{
  "activation": "swiglu",
  "grad_clip": 2.0,
  "seq_len": 256
}
Each number is 200 + 40 x the weight over its row's rms, rounded and kept within 0 to 999. Layers, rows and columns count from 0. The size before them is the row's rms in percent of the matrix's.

# layer 4 MLP up, 1152x192, rms 0.074, rows 655-667, columns 0-191
118,102,176,118,196,148,234,246,279,202,227,193,199,234,136,187,187,202,261,232,207,176,204,211,145,222,188,203,232,275,188,191,279,230,223,143,179,219,254,198,168,200,243,185,239,228,217,167,201,185,184,200,227,235,209,161,167,170,261,274,187,170,212,224,236,208,131,196,153,191,253,199,303,207,289,193,196,207,199,212,240,193,182,163,199,218,290,230,168,156,212,151,124,105,267,191,229,170,154,193,167,175,287,208,150,159,177,166,193,210,265,185,230,178,190,185,172,300,199,192,221,222,217,165,276,122,149,193,182,222,217,234,149,194,211,202,238,191,198,214,158,264,198,130,194,204,172,179,146,257,85,208,187,180,244,149,160,170,232,220,301,246,237,245,196,189,219,188,240,171,152,141,197,207,247,206,307,200,156,165,175,222,183,211,228,188,210,195,227,234,196,212,255
087,201,159,180,201,225,201,114,189,234,201,172,225,187,179,169,194,170,168,269,167,129,151,203,201,261,245,277,255,218,183,182,238,167,196,173,123,139,243,203,210,152,267,168,222,235,112,222,212,266,179,163,142,178,241,162,177,195,127,203,178,163,314,290,180,177,236,269,148,198,170,154,188,190,223,238,164,246,228,148,139,264,195,214,185,209,181,171,145,246,199,229,215,222,196,247,232,240,240,182,139,251,186,160,229,192,209,163,206,271,193,176,202,187,100,157,150,165,210,222,242,221,208,181,158,237,181,227,213,199,199,86,178,185,259,152,139,204,196,162,223,202,185,208,216,238,203,191,219,236,218,191,232,172,176,266,227,235,175,204,201,122,211,214,226,184,186,199,132,214,170,261,205,178,211,212,270,227,235,241,147,188,217,106,232,213,94,197,152,280,244,147,182
087,189,116,243,213,179,120,145,224,186,215,219,198,240,237,186,196,230,257,187,207,131,183,209,206,194,147,240,196,210,140,133,260,157,255,228,205,170,208,109,183,243,227,165,211,206,142,252,121,167,221,254,218,161,183,208,159,203,229,180,215,187,200,223,221,118,228,128,200,156,169,195,187,143,216,226,122,110,259,211,237,258,240,105,190,206,224,234,218,168,113,185,218,218,195,248,213,211,222,203,224,184,191,266,261,155,247,156,223,260,209,130,201,162,184,191,211,217,201,174,166,163,148,251,221,198,226,246,265,217,233,171,231,154,220,257,212,177,244,183,122,116,152,148,159,199,187,144,189,183,156,194,225,207,201,198,169,171,163,198,220,198,248,230,179,273,272,231,170,134,98,253,198,176,223,141,193,211,181,137,185,234,143,150,117,154,194,240,171,212,248,202,196
079,192,166,201,157,232,191,168,160,192,190,160,146,148,169,213,250,193,218,186,193,206,153,208,178,198,203,269,214,175,182,194,245,253,215,162,271,195,193,119,148,219,195,101,186,194,164,150,209,102,194,177,201,140,196,82,246,169,238,253,220,195,125,140,231,201,180,223,130,216,200,201,140,222,95,225,175,227,191,222,203,237,149,161,213,185,214,255,193,233,201,285,261,262,234,205,260,212,182,205,203,326,222,198,192,191,233,157,245,191,200,178,96,150,190,155,288,190,187,214,151,138,209,204,251,184,150,187,211,154,195,227,174,145,203,201,197,186,225,156,229,226,141,138,216,227,235,136,206,234,267,231,250,235,249,223,264,270,159,259,149,148,182,214,199,233,202,189,208,163,198,218,203,208,227,230,206,161,180,175,259,246,211,271,230,147,149,157,201,187,252,200,235
092,258,230,213,191,168,271,149,167,162,242,216,240,179,294,179,216,193,174,228,203,165,203,202,184,220,223,232,154,198,139,157,175,135,237,202,235,253,220,224,218,186,100,230,221,157,167,143,233,215,305,225,198,269,138,243,201,126,202,224,249,230,189,178,201,144,161,199,256,236,271,204,226,127,219,238,180,224,235,214,177,180,185,156,235,187,220,201,143,218,195,188,237,202,201,220,273,208,182,231,170,186,177,235,263,191,257,226,184,227,220,221,280,179,168,184,317,175,235,163,163,167,209,210,191,248,224,187,263,193,202,139,249,206,204,230,170,169,233,199,177,183,190,221,224,174,243,264,241,289,214,205,137,199,200,113,201,176,232,237,159,140,224,294,117,187,179,172,180,156,154,206,116,186,243,232,145,164,136,229,205,184,181,266,224,201,307,222,192,256,251,208,226
109,215,204,212,220,160,171,210,275,269,209,215,184,191,201,204,215,281,166,230,269,210,215,245,201,170,211,180,236,121,245,191,237,226,185,156,166,187,162,209,199,303,213,277,222,187,205,151,187,209,189,126,160,202,179,165,164,175,120,291,178,224,227,195,256,305,207,256,184,156,161,168,209,180,233,205,105,193,262,245,163,183,170,219,192,237,220,219,131,206,180,174,215,218,211,210,240,234,166,177,242,168,188,303,158,156,187,265,195,179,186,204,188,158,125,123,208,174,253,203,165,174,231,172,170,214,260,162,170,198,215,145,178,205,147,146,232,266,183,128,153,192,215,195,219,262,218,152,189,298,231,219,120,224,206,213,153,195,163,174,201,163,135,165,257,178,102,146,247,205,260,192,156,205,203,169,175,212,216,253,257,193,182,201,141,214,221,243,124,224,238,167,224
122,238,197,163,205,183,109,178,184,214,269,311,320,229,165,192,161,189,194,152,177,220,154,237,211,208,215,229,247,200,180,255,164,223,181,251,233,179,231,154,226,159,236,212,243,270,220,214,195,224,207,195,237,194,192,204,237,182,189,223,216,199,264,207,263,193,273,183,205,190,122,133,132,151,228,221,177,258,235,182,214,215,223,166,196,68,201,239,267,216,226,200,177,162,181,191,242,219,144,211,178,201,247,138,225,143,217,234,144,240,247,158,208,202,218,259,176,251,160,202,230,188,180,226,225,145,188,143,105,207,158,171,321,218,230,145,202,240,197,191,224,159,207,315,178,197,224,182,138,214,228,132,215,155,153,165,195,215,156,210,170,173,179,199,185,202,159,252,211,111,117,183,205,208,198,120,145,189,189,199,187,183,243,194,235,211,145,210,235,140,226,200,207
098,218,100,131,236,243,118,211,106,253,245,179,160,169,124,256,136,241,161,187,252,126,131,196,202,303,188,171,184,187,217,257,187,130,194,192,214,172,237,134,217,165,168,178,220,196,141,181,143,184,126,133,196,197,192,186,246,251,172,248,183,159,158,199,289,171,251,223,183,226,226,135,238,200,138,210,171,215,202,170,123,217,191,219,237,110,238,175,177,211,191,236,272,199,199,169,237,141,215,176,213,203,180,223,202,224,167,218,236,174,176,165,228,224,206,223,200,185,187,194,272,304,222,186,214,243,234,257,203,226,227,196,219,253,223,216,204,181,253,199,208,150,173,183,229,140,205,283,229,132,116,256,222,200,214,246,198,216,203,181,208,143,143,172,173,164,244,220,147,132,195,171,219,198,200,164,197,161,223,133,193,216,201,175,252,191,150,131,157,240,179,173,216
102,199,216,158,242,227,213,185,245,114,222,166,105,158,256,196,225,153,241,165,167,163,291,234,218,201,264,215,178,279,182,125,202,164,187,179,234,271,134,193,214,182,162,206,219,187,244,160,168,232,195,172,218,201,131,215,222,197,238,252,201,191,250,220,252,113,256,222,167,220,252,237,172,192,197,247,154,186,152,239,244,191,170,166,201,194,259,124,202,194,167,219,243,218,192,196,236,274,265,256,237,159,242,243,211,204,191,138,106,158,139,188,217,189,198,238,294,167,185,243,242,171,222,185,234,279,187,176,254,199,234,244,224,169,190,253,186,151,180,241,191,221,186,159,209,156,176,277,189,218,195,183,183,260,213,230,145,220,138,266,209,219,147,195,202,246,217,213,281,203,195,141,247,169,271,242,160,224,134,161,175,231,204,220,172,178,278,160,214,125,218,208,146
100,190,187,197,167,224,213,247,250,227,284,215,266,320,183,255,218,193,259,260,184,259,200,173,250,154,233,166,210,218,252,240,208,141,183,190,203,167,233,193,249,223,243,169,185,244,231,185,182,202,253,225,199,269,260,230,228,250,215,126,202,243,223,163,239,220,204,158,254,182,139,266,222,153,215,168,162,195,171,204,160,148,177,237,192,196,235,146,308,206,244,243,194,165,214,236,182,213,267,191,179,223,213,213,174,171,200,125,189,223,241,211,216,218,173,258,193,201,178,189,228,197,278,232,253,214,143,187,227,228,187,219,148,221,249,132,171,229,250,256,192,277,195,176,171,244,180,139,192,270,160,229,195,170,209,221,272,172,223,190,221,147,196,163,184,246,137,241,227,232,227,169,190,163,157,240,183,183,165,115,210,156,120,152,190,277,179,253,202,211,268,314,260
091,223,169,136,149,230,242,171,184,196,207,282,206,106,200,141,254,145,215,177,224,143,144,258,158,138,124,196,224,231,215,214,170,209,273,261,211,174,234,200,230,189,200,171,251,289,173,305,256,231,238,215,248,229,157,201,212,180,163,147,151,176,221,166,215,209,186,158,245,241,182,196,243,194,210,230,207,261,176,230,225,196,173,204,207,226,252,261,218,209,173,230,211,205,144,147,181,279,252,283,146,161,204,187,182,222,265,248,155,206,304,181,263,155,253,139,201,219,214,240,261,163,200,182,193,226,177,207,279,174,212,156,235,204,229,192,211,198,272,142,241,213,229,158,175,137,200,174,169,239,199,222,232,123,232,263,154,166,224,198,221,233,244,179,147,260,228,182,224,249,247,249,189,199,221,176,225,206,234,155,174,253,127,181,148,269,210,201,221,172,211,247,144
105,296,177,137,261,251,132,86,180,259,176,177,222,194,99,194,210,211,217,211,210,190,165,200,160,225,204,197,220,238,220,213,239,198,254,236,209,203,240,161,223,148,235,270,193,242,164,202,244,224,214,197,198,254,192,227,248,169,209,176,231,260,200,170,166,188,206,222,156,199,163,207,170,228,225,258,140,213,262,234,235,225,252,293,117,167,202,244,131,254,94,186,206,192,274,174,156,190,185,201,243,269,209,180,196,217,262,146,233,251,240,233,155,279,250,231,183,182,150,218,236,198,218,155,227,177,211,158,202,217,195,107,203,132,232,134,165,227,207,199,211,184,209,191,203,207,271,218,231,158,195,230,259,206,200,267,158,291,196,130,198,214,174,207,230,168,227,236,241,226,202,210,249,157,197,181,153,274,192,218,209,204,154,150,199,135,181,245,189,189,256,138,129
090,159,155,180,170,196,185,248,225,159,167,186,221,230,203,162,208,146,168,163,216,225,252,199,235,195,124,246,224,124,241,140,173,223,210,199,266,165,206,217,213,177,174,298,167,129,239,119,246,229,190,161,242,111,177,216,150,192,225,259,207,174,178,216,234,236,233,183,224,274,217,244,203,207,187,205,195,245,161,204,190,202,225,170,162,158,203,266,192,185,187,177,211,314,267,182,193,151,146,165,128,178,252,224,211,223,205,187,201,161,228,228,244,170,201,250,172,113,159,268,208,200,293,249,165,265,276,186,217,177,230,178,219,140,214,240,228,205,205,217,199,200,209,143,135,177,159,152,213,197,145,222,252,205,133,270,174,184,146,194,283,216,207,258,173,230,240,194,127,93,191,206,243,204,218,165,236,130,160,249,217,189,196,218,269,136,191,214,174,158,209,161,148
# layer 4 MLP down (transposed), 1152x192, rms 0.0716, rows 655-666, columns 0-191
112,178,91,172,161,193,268,210,224,246,79,128,196,204,182,154,219,232,228,186,207,212,206,182,172,221,127,160,161,299,255,156,237,254,214,129,222,253,192,169,146,239,205,189,263,169,159,189,245,159,208,194,254,217,181,177,184,172,196,200,197,188,176,302,175,184,203,255,212,244,183,186,230,163,205,259,192,252,197,196,237,151,182,208,141,151,246,239,210,190,206,184,128,168,240,110,250,219,176,125,193,130,259,217,176,243,219,162,157,240,239,139,107,196,180,179,185,258,183,181,230,212,198,216,249,154,219,190,243,195,202,177,220,131,161,193,154,105,221,204,179,162,248,225,240,238,221,179,211,244,164,210,147,262,212,202,169,159,230,170,186,225,188,240,228,247,243,127,177,209,181,213,168,216,226,194,203,221,171,175,108,197,210,218,205,123,170,277,200,286,154,210,227
093,215,208,235,244,242,184,274,186,139,187,179,212,181,154,167,227,212,240,178,183,191,187,225,202,168,167,227,197,181,173,175,225,236,105,248,245,312,124,228,162,230,180,240,184,277,185,248,205,167,148,256,217,204,203,178,241,227,204,134,211,175,231,164,237,202,189,208,281,158,284,186,199,142,231,207,235,108,258,247,121,257,213,165,248,164,181,185,155,244,201,124,202,232,198,163,212,154,194,103,200,190,231,279,198,155,166,204,194,219,119,255,229,232,213,141,239,153,221,201,223,175,161,180,302,241,212,234,220,209,256,229,120,160,221,166,262,227,223,270,195,269,231,206,177,241,248,210,208,271,209,244,137,168,169,224,169,171,198,192,149,198,172,194,163,198,210,188,156,179,192,172,186,246,224,169,278,235,188,217,122,167,196,190,218,235,190,249,220,109,189,207,155
087,201,268,185,207,129,180,256,200,213,213,175,235,245,224,221,191,326,213,285,249,261,212,204,160,259,191,172,195,238,292,112,196,121,239,200,172,210,234,240,174,180,210,141,215,247,245,132,238,176,237,199,221,161,225,179,200,199,227,209,237,164,253,256,240,121,159,136,132,178,131,188,164,170,213,155,168,206,238,198,186,239,164,247,165,235,188,216,215,173,133,167,268,207,203,165,187,156,232,103,233,156,196,249,172,226,175,181,214,254,259,187,184,176,236,209,107,234,140,214,196,236,209,208,235,195,175,244,287,168,214,219,212,100,217,168,188,272,211,194,174,177,196,228,166,204,225,215,222,221,171,199,195,194,172,174,172,221,205,229,260,297,272,137,206,261,261,210,169,192,199,180,160,195,204,162,208,221,236,230,283,188,164,249,162,182,208,242,177,187,272,182,161
078,266,133,222,163,192,243,209,148,231,227,166,203,152,233,152,144,180,163,170,194,207,132,213,217,169,199,227,217,241,194,106,157,213,183,211,197,224,211,149,187,114,190,267,151,206,185,137,191,215,231,263,198,159,211,191,237,222,223,164,193,202,200,193,188,197,229,230,170,259,293,276,248,221,196,221,216,146,229,239,204,265,166,181,181,225,278,233,232,224,179,212,196,211,190,204,158,269,230,84,144,254,171,231,235,202,217,223,226,253,177,255,199,213,262,230,170,81,167,168,214,211,190,201,240,251,181,217,202,197,139,204,177,214,186,218,196,129,214,228,248,243,172,207,212,251,249,189,202,179,177,201,259,198,117,193,270,158,179,152,213,151,222,235,198,227,214,210,236,230,224,188,186,220,179,228,236,162,186,132,405,235,192,215,236,144,204,200,227,227,133,187,190
091,248,124,170,228,204,200,261,185,154,147,275,198,165,164,239,232,196,211,217,230,187,262,120,197,177,167,237,261,201,216,223,196,273,177,227,208,202,209,193,162,230,219,191,188,272,185,165,202,142,88,153,195,226,196,143,181,213,183,199,214,195,170,233,252,213,141,184,227,224,291,291,199,207,235,238,177,128,173,244,207,227,229,176,152,190,266,229,166,176,202,187,215,258,165,252,157,171,216,240,242,197,156,285,176,193,187,183,176,143,127,161,234,281,221,218,171,142,163,263,176,198,180,159,144,205,168,262,199,260,213,236,132,205,162,203,227,201,138,172,175,181,196,232,272,238,136,220,212,225,289,198,235,222,179,227,219,220,201,218,271,292,224,174,189,271,188,273,231,183,253,160,170,245,207,210,196,246,152,206,271,184,258,178,177,235,249,235,198,300,195,225,209
111,197,214,262,159,231,221,136,228,257,174,194,270,231,194,206,125,326,241,189,276,205,210,176,209,227,178,166,225,230,198,191,212,233,196,154,275,133,203,251,158,213,170,166,100,175,251,176,209,219,194,123,218,180,168,153,210,202,198,112,201,185,200,174,140,182,234,227,155,225,169,203,173,229,210,276,165,177,207,223,217,175,245,180,94,211,210,150,210,234,203,236,214,185,247,111,242,193,171,226,139,182,254,254,184,215,256,170,258,166,152,187,196,220,257,248,193,188,246,152,200,193,188,197,304,172,172,176,247,251,196,333,218,179,200,194,231,231,220,168,176,227,224,257,227,162,183,230,196,207,242,238,230,181,205,242,193,223,119,205,208,262,208,197,242,189,188,256,166,184,185,155,160,239,176,187,209,144,173,265,206,184,259,126,209,217,119,221,134,250,146,203,181
115,118,174,182,141,222,217,147,155,180,170,262,232,222,177,213,252,206,146,222,178,184,230,195,127,83,171,216,142,264,215,150,195,130,222,252,227,231,171,213,183,174,142,254,197,156,179,198,183,164,164,220,214,220,196,141,230,210,182,206,213,145,176,179,220,201,176,242,209,187,303,226,184,283,286,99,240,140,158,244,155,224,214,324,189,198,230,206,215,277,237,192,224,153,187,186,206,218,141,179,177,178,211,265,193,228,238,211,187,168,189,192,134,170,161,236,209,217,292,189,174,171,228,224,161,196,216,136,241,176,137,277,122,183,217,222,157,238,170,239,179,171,196,209,207,211,200,199,161,154,203,207,176,251,217,183,184,216,194,149,252,155,223,169,250,180,198,177,204,175,185,215,146,119,199,157,209,208,177,138,338,201,201,172,175,181,224,135,192,254,180,187,163
099,125,249,210,176,163,271,225,178,216,289,204,229,202,264,200,169,180,197,172,238,253,161,106,262,225,207,192,188,201,269,194,217,161,254,229,199,139,195,252,178,146,227,272,195,245,182,238,248,208,236,149,196,187,184,165,114,273,195,260,190,230,223,207,154,130,144,90,195,139,205,172,179,239,180,208,229,203,204,233,190,161,168,203,188,261,187,265,210,228,257,188,193,204,222,271,192,171,157,276,156,227,228,260,247,147,158,140,172,204,217,226,199,126,135,218,269,189,224,194,230,140,228,213,238,183,115,240,221,225,258,219,227,205,229,254,174,193,172,200,231,139,176,210,155,130,238,264,195,249,245,151,191,200,174,157,163,150,209,173,172,187,222,216,156,208,132,237,224,214,186,183,152,219,243,247,189,261,194,190,301,163,145,158,186,142,235,241,225,223,219,212,195
101,229,154,210,196,125,176,236,175,221,262,201,148,126,223,248,197,171,215,203,199,134,222,170,191,223,170,206,231,207,119,250,235,250,187,247,197,192,165,189,170,147,224,226,207,177,176,154,136,182,196,262,163,182,220,278,244,201,155,271,172,249,178,180,174,219,328,203,188,173,232,257,216,142,183,277,259,268,227,193,195,115,157,249,234,192,200,180,175,197,201,184,184,233,202,229,308,197,204,104,192,250,220,189,172,177,150,165,186,239,135,202,227,237,182,245,127,133,161,196,200,182,222,187,183,201,189,265,169,291,100,169,224,186,194,182,136,150,209,203,235,195,179,220,263,228,190,149,219,208,221,275,220,154,140,171,202,200,200,160,211,164,171,177,217,176,197,229,193,189,181,178,241,316,110,220,174,209,257,214,204,207,188,246,256,115,221,195,205,168,180,176,243
100,221,123,197,174,233,171,179,211,321,258,197,208,200,173,171,157,194,175,137,229,192,251,228,179,197,198,252,214,176,260,272,115,172,219,236,200,217,189,163,234,199,182,165,187,209,248,229,170,200,192,170,186,199,212,238,212,193,178,205,170,160,180,138,192,239,196,201,240,172,300,191,198,203,152,200,194,252,228,179,161,166,203,154,243,174,53,252,190,223,195,257,243,119,157,165,239,210,173,225,169,275,166,216,176,168,175,212,201,159,165,213,213,190,186,183,207,194,175,190,182,205,169,283,229,223,251,218,136,199,257,228,241,101,196,167,252,153,198,214,271,232,139,232,206,248,257,179,173,142,212,229,190,132,235,187,255,174,215,209,174,211,211,186,162,210,199,269,182,254,261,149,187,148,231,179,221,261,132,216,200,186,165,109,195,234,254,206,156,109,203,311,141
096,200,142,158,252,213,248,195,236,174,146,204,213,220,260,185,211,202,118,185,190,204,267,278,143,118,191,200,218,192,174,205,179,187,293,229,264,162,200,210,212,135,151,138,214,218,138,232,155,194,229,181,198,185,186,222,212,183,189,182,180,204,170,275,203,93,139,178,198,264,250,227,216,187,283,166,216,207,171,238,192,226,225,178,244,193,163,158,240,224,273,104,203,185,250,176,175,170,224,173,179,189,193,220,232,142,250,221,242,185,143,231,223,200,226,201,240,225,261,148,145,200,163,200,218,171,130,135,196,251,183,254,217,182,164,148,150,142,192,179,198,196,214,163,190,235,184,217,220,186,164,218,174,107,269,273,177,255,239,227,197,273,289,181,165,206,145,106,160,258,200,202,144,208,192,227,270,142,239,122,145,226,192,160,159,233,224,224,196,252,207,214,175
106,226,270,191,184,233,191,188,176,223,158,224,173,223,193,157,173,259,209,140,187,230,224,189,190,225,231,241,163,178,158,244,260,149,230,121,149,173,181,91,189,214,208,228,175,240,222,172,142,157,251,167,236,167,183,241,166,232,220,198,184,189,71,209,225,193,195,177,106,245,138,149,213,237,183,265,208,178,236,147,177,244,194,230,268,159,133,172,219,283,230,200,231,222,231,185,166,160,192,210,162,176,212,208,199,213,171,207,245,138,228,237,174,216,137,152,156,266,202,166,184,191,166,200,284,205,186,236,206,178,197,130,219,120,110,235,156,221,189,195,223,238,232,159,135,233,119,134,139,193,185,238,211,209,186,224,194,174,260,187,206,182,182,269,197,189,168,182,203,230,253,220,195,91,204,145,152,167,209,254,102,163,132,214,249,179,202,132,214,154,185,184,206
# layer 4 MLP gate, 1152x192, rms 0.0761, rows 656-667, columns 0-191
091,199,217,196,204,198,196,258,141,224,194,157,185,147,183,265,292,209,228,189,170,169,240,192,276,211,245,212,221,229,191,139,138,222,159,151,241,345,244,186,244,217,208,215,150,193,165,251,181,223,144,241,226,152,250,224,282,203,189,192,277,245,141,202,158,164,202,126,193,144,166,209,185,189,292,166,241,107,228,256,128,174,182,250,184,205,194,296,213,170,216,189,202,166,251,194,177,159,255,189,152,223,217,174,207,193,180,164,213,157,202,174,210,171,178,161,198,189,188,130,209,216,204,204,191,239,154,229,179,180,306,184,196,172,124,185,247,173,247,153,196,220,174,180,161,161,189,237,183,260,304,190,214,254,181,199,151,241,157,196,143,151,200,208,187,224,188,185,216,187,229,210,224,255,231,61,214,207,205,206,213,150,219,182,259,159,201,157,175,204,206,160,152
088,224,218,199,221,214,245,234,252,203,251,187,164,158,278,147,220,167,144,198,238,259,169,205,141,247,208,227,242,174,169,200,186,152,239,196,178,193,246,215,119,263,188,181,205,245,228,151,276,125,129,208,213,194,176,228,212,198,212,185,232,177,154,213,180,229,151,163,277,224,182,186,226,176,262,110,262,218,198,219,237,206,191,259,187,204,195,193,202,293,173,142,181,167,235,142,213,194,151,259,223,172,187,142,184,240,205,245,194,153,199,173,208,218,226,220,204,219,153,92,245,212,268,233,295,182,193,223,198,191,109,196,259,151,202,219,215,199,165,224,217,141,166,188,159,151,124,149,287,187,214,203,136,231,172,186,284,220,206,186,120,167,227,188,128,213,211,188,228,172,238,230,178,215,155,156,195,181,134,313,180,142,243,192,174,181,197,248,274,209,212,168,153
082,184,150,198,208,263,208,178,223,255,222,170,225,152,182,186,150,246,189,146,247,147,117,168,229,244,229,287,214,144,185,210,260,205,241,155,207,213,197,148,122,201,235,158,219,133,199,185,169,200,180,105,181,178,232,70,202,132,178,245,190,170,162,226,185,199,168,232,174,219,156,150,140,188,230,249,162,249,172,159,213,229,145,181,208,144,214,313,198,183,222,173,264,144,257,235,209,193,160,242,225,227,195,180,236,146,247,173,227,186,275,163,134,166,173,165,264,272,198,241,166,198,183,192,246,136,206,186,218,194,173,144,181,209,196,204,247,215,194,182,198,193,191,142,208,173,243,117,246,214,236,169,216,184,257,177,264,196,155,271,203,178,182,294,116,137,213,244,231,172,136,241,189,169,250,161,204,240,184,171,170,245,219,228,186,155,221,218,169,190,234,217,246
090,173,249,256,120,179,174,166,196,168,227,256,228,204,207,145,175,157,177,199,157,200,218,186,133,213,213,226,137,258,233,162,200,184,166,205,213,284,269,258,255,192,172,222,184,167,223,174,223,177,200,207,254,217,166,207,233,176,223,191,164,252,186,213,166,109,188,248,226,196,235,161,188,211,213,227,179,245,206,181,190,164,183,181,191,145,299,162,142,189,229,197,205,219,210,100,226,203,170,167,195,148,269,178,240,207,218,290,212,263,238,218,217,154,231,234,190,170,215,155,137,174,212,172,174,231,193,190,249,170,162,185,175,162,236,289,254,173,185,299,178,180,220,248,197,176,287,215,250,215,192,234,186,188,199,168,232,194,177,184,203,200,268,241,122,197,225,211,166,187,129,179,244,167,287,159,181,181,153,307,245,230,164,298,195,226,302,126,199,201,167,152,275
109,133,169,129,213,126,152,253,190,194,176,220,167,276,174,189,206,188,237,237,143,200,227,185,225,215,174,186,254,242,191,224,229,201,169,206,222,262,192,132,199,214,255,224,208,265,128,205,191,196,173,230,207,216,218,217,243,248,181,213,203,203,271,185,306,206,226,212,231,207,188,174,207,242,200,161,195,206,162,192,167,233,144,171,206,205,185,182,251,175,183,220,147,204,148,181,157,138,158,190,189,158,213,204,214,188,169,194,157,216,180,280,189,244,189,169,136,156,217,275,225,242,151,175,132,199,185,197,203,245,271,152,224,265,219,146,214,185,186,253,259,242,135,163,192,232,199,160,197,190,71,292,193,212,174,243,235,198,216,241,207,172,234,236,125,193,184,179,297,296,187,221,191,153,160,238,215,205,205,155,210,246,120,187,113,152,139,147,210,176,175,70,217
117,158,182,277,183,177,200,250,233,172,128,233,200,231,118,172,206,254,201,184,161,236,157,186,190,168,256,100,164,172,86,185,176,218,101,190,154,176,178,272,266,184,234,187,165,147,169,219,224,203,199,198,121,249,153,216,213,152,189,174,234,253,140,200,137,219,243,173,191,134,199,144,237,177,210,193,187,186,205,168,218,164,115,181,188,237,217,203,224,211,170,199,198,209,250,219,246,165,200,185,183,263,245,167,169,163,153,181,264,187,239,215,236,191,167,164,180,149,219,184,145,175,179,209,151,223,191,202,234,221,225,155,156,201,219,145,179,186,171,189,76,245,261,241,231,242,214,152,185,274,198,250,174,166,137,207,236,178,175,221,166,276,196,189,213,154,210,124,145,241,200,199,182,230,205,175,176,133,167,237,271,101,189,241,178,158,208,294,216,200,194,132,177
095,176,185,261,210,182,221,221,205,206,159,150,215,168,140,206,157,186,195,186,142,166,186,315,153,206,232,176,137,252,150,214,207,233,150,235,157,133,221,198,202,139,229,165,169,97,251,142,258,225,157,238,204,234,158,134,163,244,206,242,240,176,187,236,192,255,266,191,225,254,249,169,178,265,172,225,242,223,227,223,186,266,193,189,192,193,159,123,236,134,217,209,189,173,173,114,194,226,149,208,244,162,168,242,192,250,195,254,261,156,213,184,225,185,251,310,210,209,196,184,209,276,196,157,284,129,234,244,225,227,196,242,183,181,166,218,207,200,220,176,179,162,230,230,204,216,212,273,219,166,219,189,171,220,230,238,155,172,249,166,179,285,202,224,153,199,167,129,209,215,167,147,249,215,225,171,191,184,212,230,215,348,220,245,197,218,225,177,182,222,112,193,223
099,238,219,166,244,176,192,222,255,167,236,207,249,172,110,151,102,180,163,200,173,125,248,254,204,193,215,159,147,191,214,124,210,163,263,171,186,166,234,165,191,224,194,187,246,180,131,268,257,295,165,139,216,207,223,222,161,125,169,192,244,205,187,227,230,182,174,155,231,205,206,92,165,131,193,279,181,253,141,156,243,180,211,191,225,159,190,190,196,230,163,165,236,227,203,167,215,185,210,241,195,171,192,225,245,248,217,153,87,266,185,172,206,155,173,194,199,213,213,220,152,230,163,234,254,249,182,184,205,277,273,134,288,214,197,248,130,194,224,240,168,191,203,153,245,189,207,247,223,142,185,168,160,224,178,272,197,208,184,221,212,183,152,191,88,221,190,215,252,245,141,219,162,207,296,205,188,211,201,154,218,181,175,231,188,204,136,253,191,185,170,181,202
104,233,245,157,246,223,219,244,265,184,169,206,256,222,234,221,192,136,202,225,194,198,217,214,213,230,199,226,224,245,245,248,176,175,171,152,157,218,189,217,252,253,207,248,160,181,203,230,176,214,183,288,178,153,209,225,159,186,196,160,189,131,270,129,229,211,187,175,191,170,234,256,191,196,287,205,172,223,160,236,160,152,225,174,194,213,248,160,197,249,231,212,216,127,213,195,113,246,176,245,217,186,152,227,175,290,212,142,188,244,201,209,237,172,326,196,251,183,203,231,182,170,172,260,249,201,166,198,207,206,150,282,175,257,205,206,269,159,229,197,151,266,206,170,156,268,188,233,156,164,160,199,131,193,265,163,290,112,234,208,274,211,247,257,200,204,177,276,211,215,207,168,244,187,172,237,246,222,211,138,202,258,167,133,261,130,234,237,185,147,255,240,183
102,209,230,241,249,203,281,213,207,239,188,178,185,247,197,232,169,189,196,247,203,219,183,161,210,190,186,244,187,215,224,181,274,182,223,215,85,181,241,170,160,178,206,190,209,202,189,203,212,255,194,105,151,62,198,227,203,229,200,211,236,285,226,315,194,239,206,268,233,153,246,188,258,110,228,216,175,229,222,166,204,246,229,251,193,63,252,201,190,250,254,224,219,193,225,193,203,169,192,116,250,258,278,175,177,218,214,169,255,250,222,201,61,210,135,218,144,189,229,205,197,198,186,182,197,126,236,240,194,227,162,195,177,151,236,202,185,189,169,130,188,163,236,185,231,219,227,224,251,199,226,184,126,203,168,195,256,178,156,213,222,174,216,193,143,182,186,186,147,208,240,168,216,187,187,175,234,198,183,142,207,192,210,234,192,140,167,287,224,221,152,151,212
109,165,175,173,180,172,205,166,220,216,168,233,182,241,181,179,86,157,191,210,171,175,141,232,146,203,217,200,199,198,219,157,183,209,165,174,151,314,203,198,250,208,229,238,337,191,202,184,262,285,207,105,186,157,205,183,205,240,231,229,124,184,177,232,192,255,131,199,194,205,184,134,243,225,183,197,278,203,230,172,121,169,219,234,192,190,192,197,123,159,245,171,207,194,189,204,162,239,266,130,63,148,231,242,209,287,196,187,212,231,184,179,208,212,180,238,172,214,190,191,153,173,158,210,234,199,173,251,173,165,109,184,252,169,128,190,243,232,224,242,214,208,201,293,234,222,226,190,170,186,183,232,242,187,153,172,178,215,194,156,234,174,194,218,225,188,232,86,153,209,268,227,158,249,229,243,175,229,212,238,157,254,194,203,189,254,204,152,193,203,185,184,251
092,153,241,223,122,213,157,275,299,209,167,215,224,280,217,184,198,197,179,199,274,184,151,200,307,234,201,234,256,156,228,212,168,155,220,209,216,144,211,200,156,211,182,241,235,202,180,212,199,203,176,245,158,185,279,209,209,205,198,271,128,218,239,185,193,217,165,149,200,218,192,118,204,227,240,203,164,241,168,136,168,250,231,94,190,178,154,247,165,210,248,195,256,265,272,198,245,138,115,194,204,240,190,186,196,196,205,118,246,231,251,210,223,192,178,159,153,172,138,180,214,186,185,186,239,265,170,231,163,187,313,244,207,235,194,205,134,152,224,270,158,164,198,154,183,214,178,261,225,226,164,200,245,237,206,168,213,115,106,188,190,238,214,248,163,187,234,255,218,184,201,187,256,184,181,120,191,204,209,244,235,146,208,183,224,138,211,249,202,164,170,226,240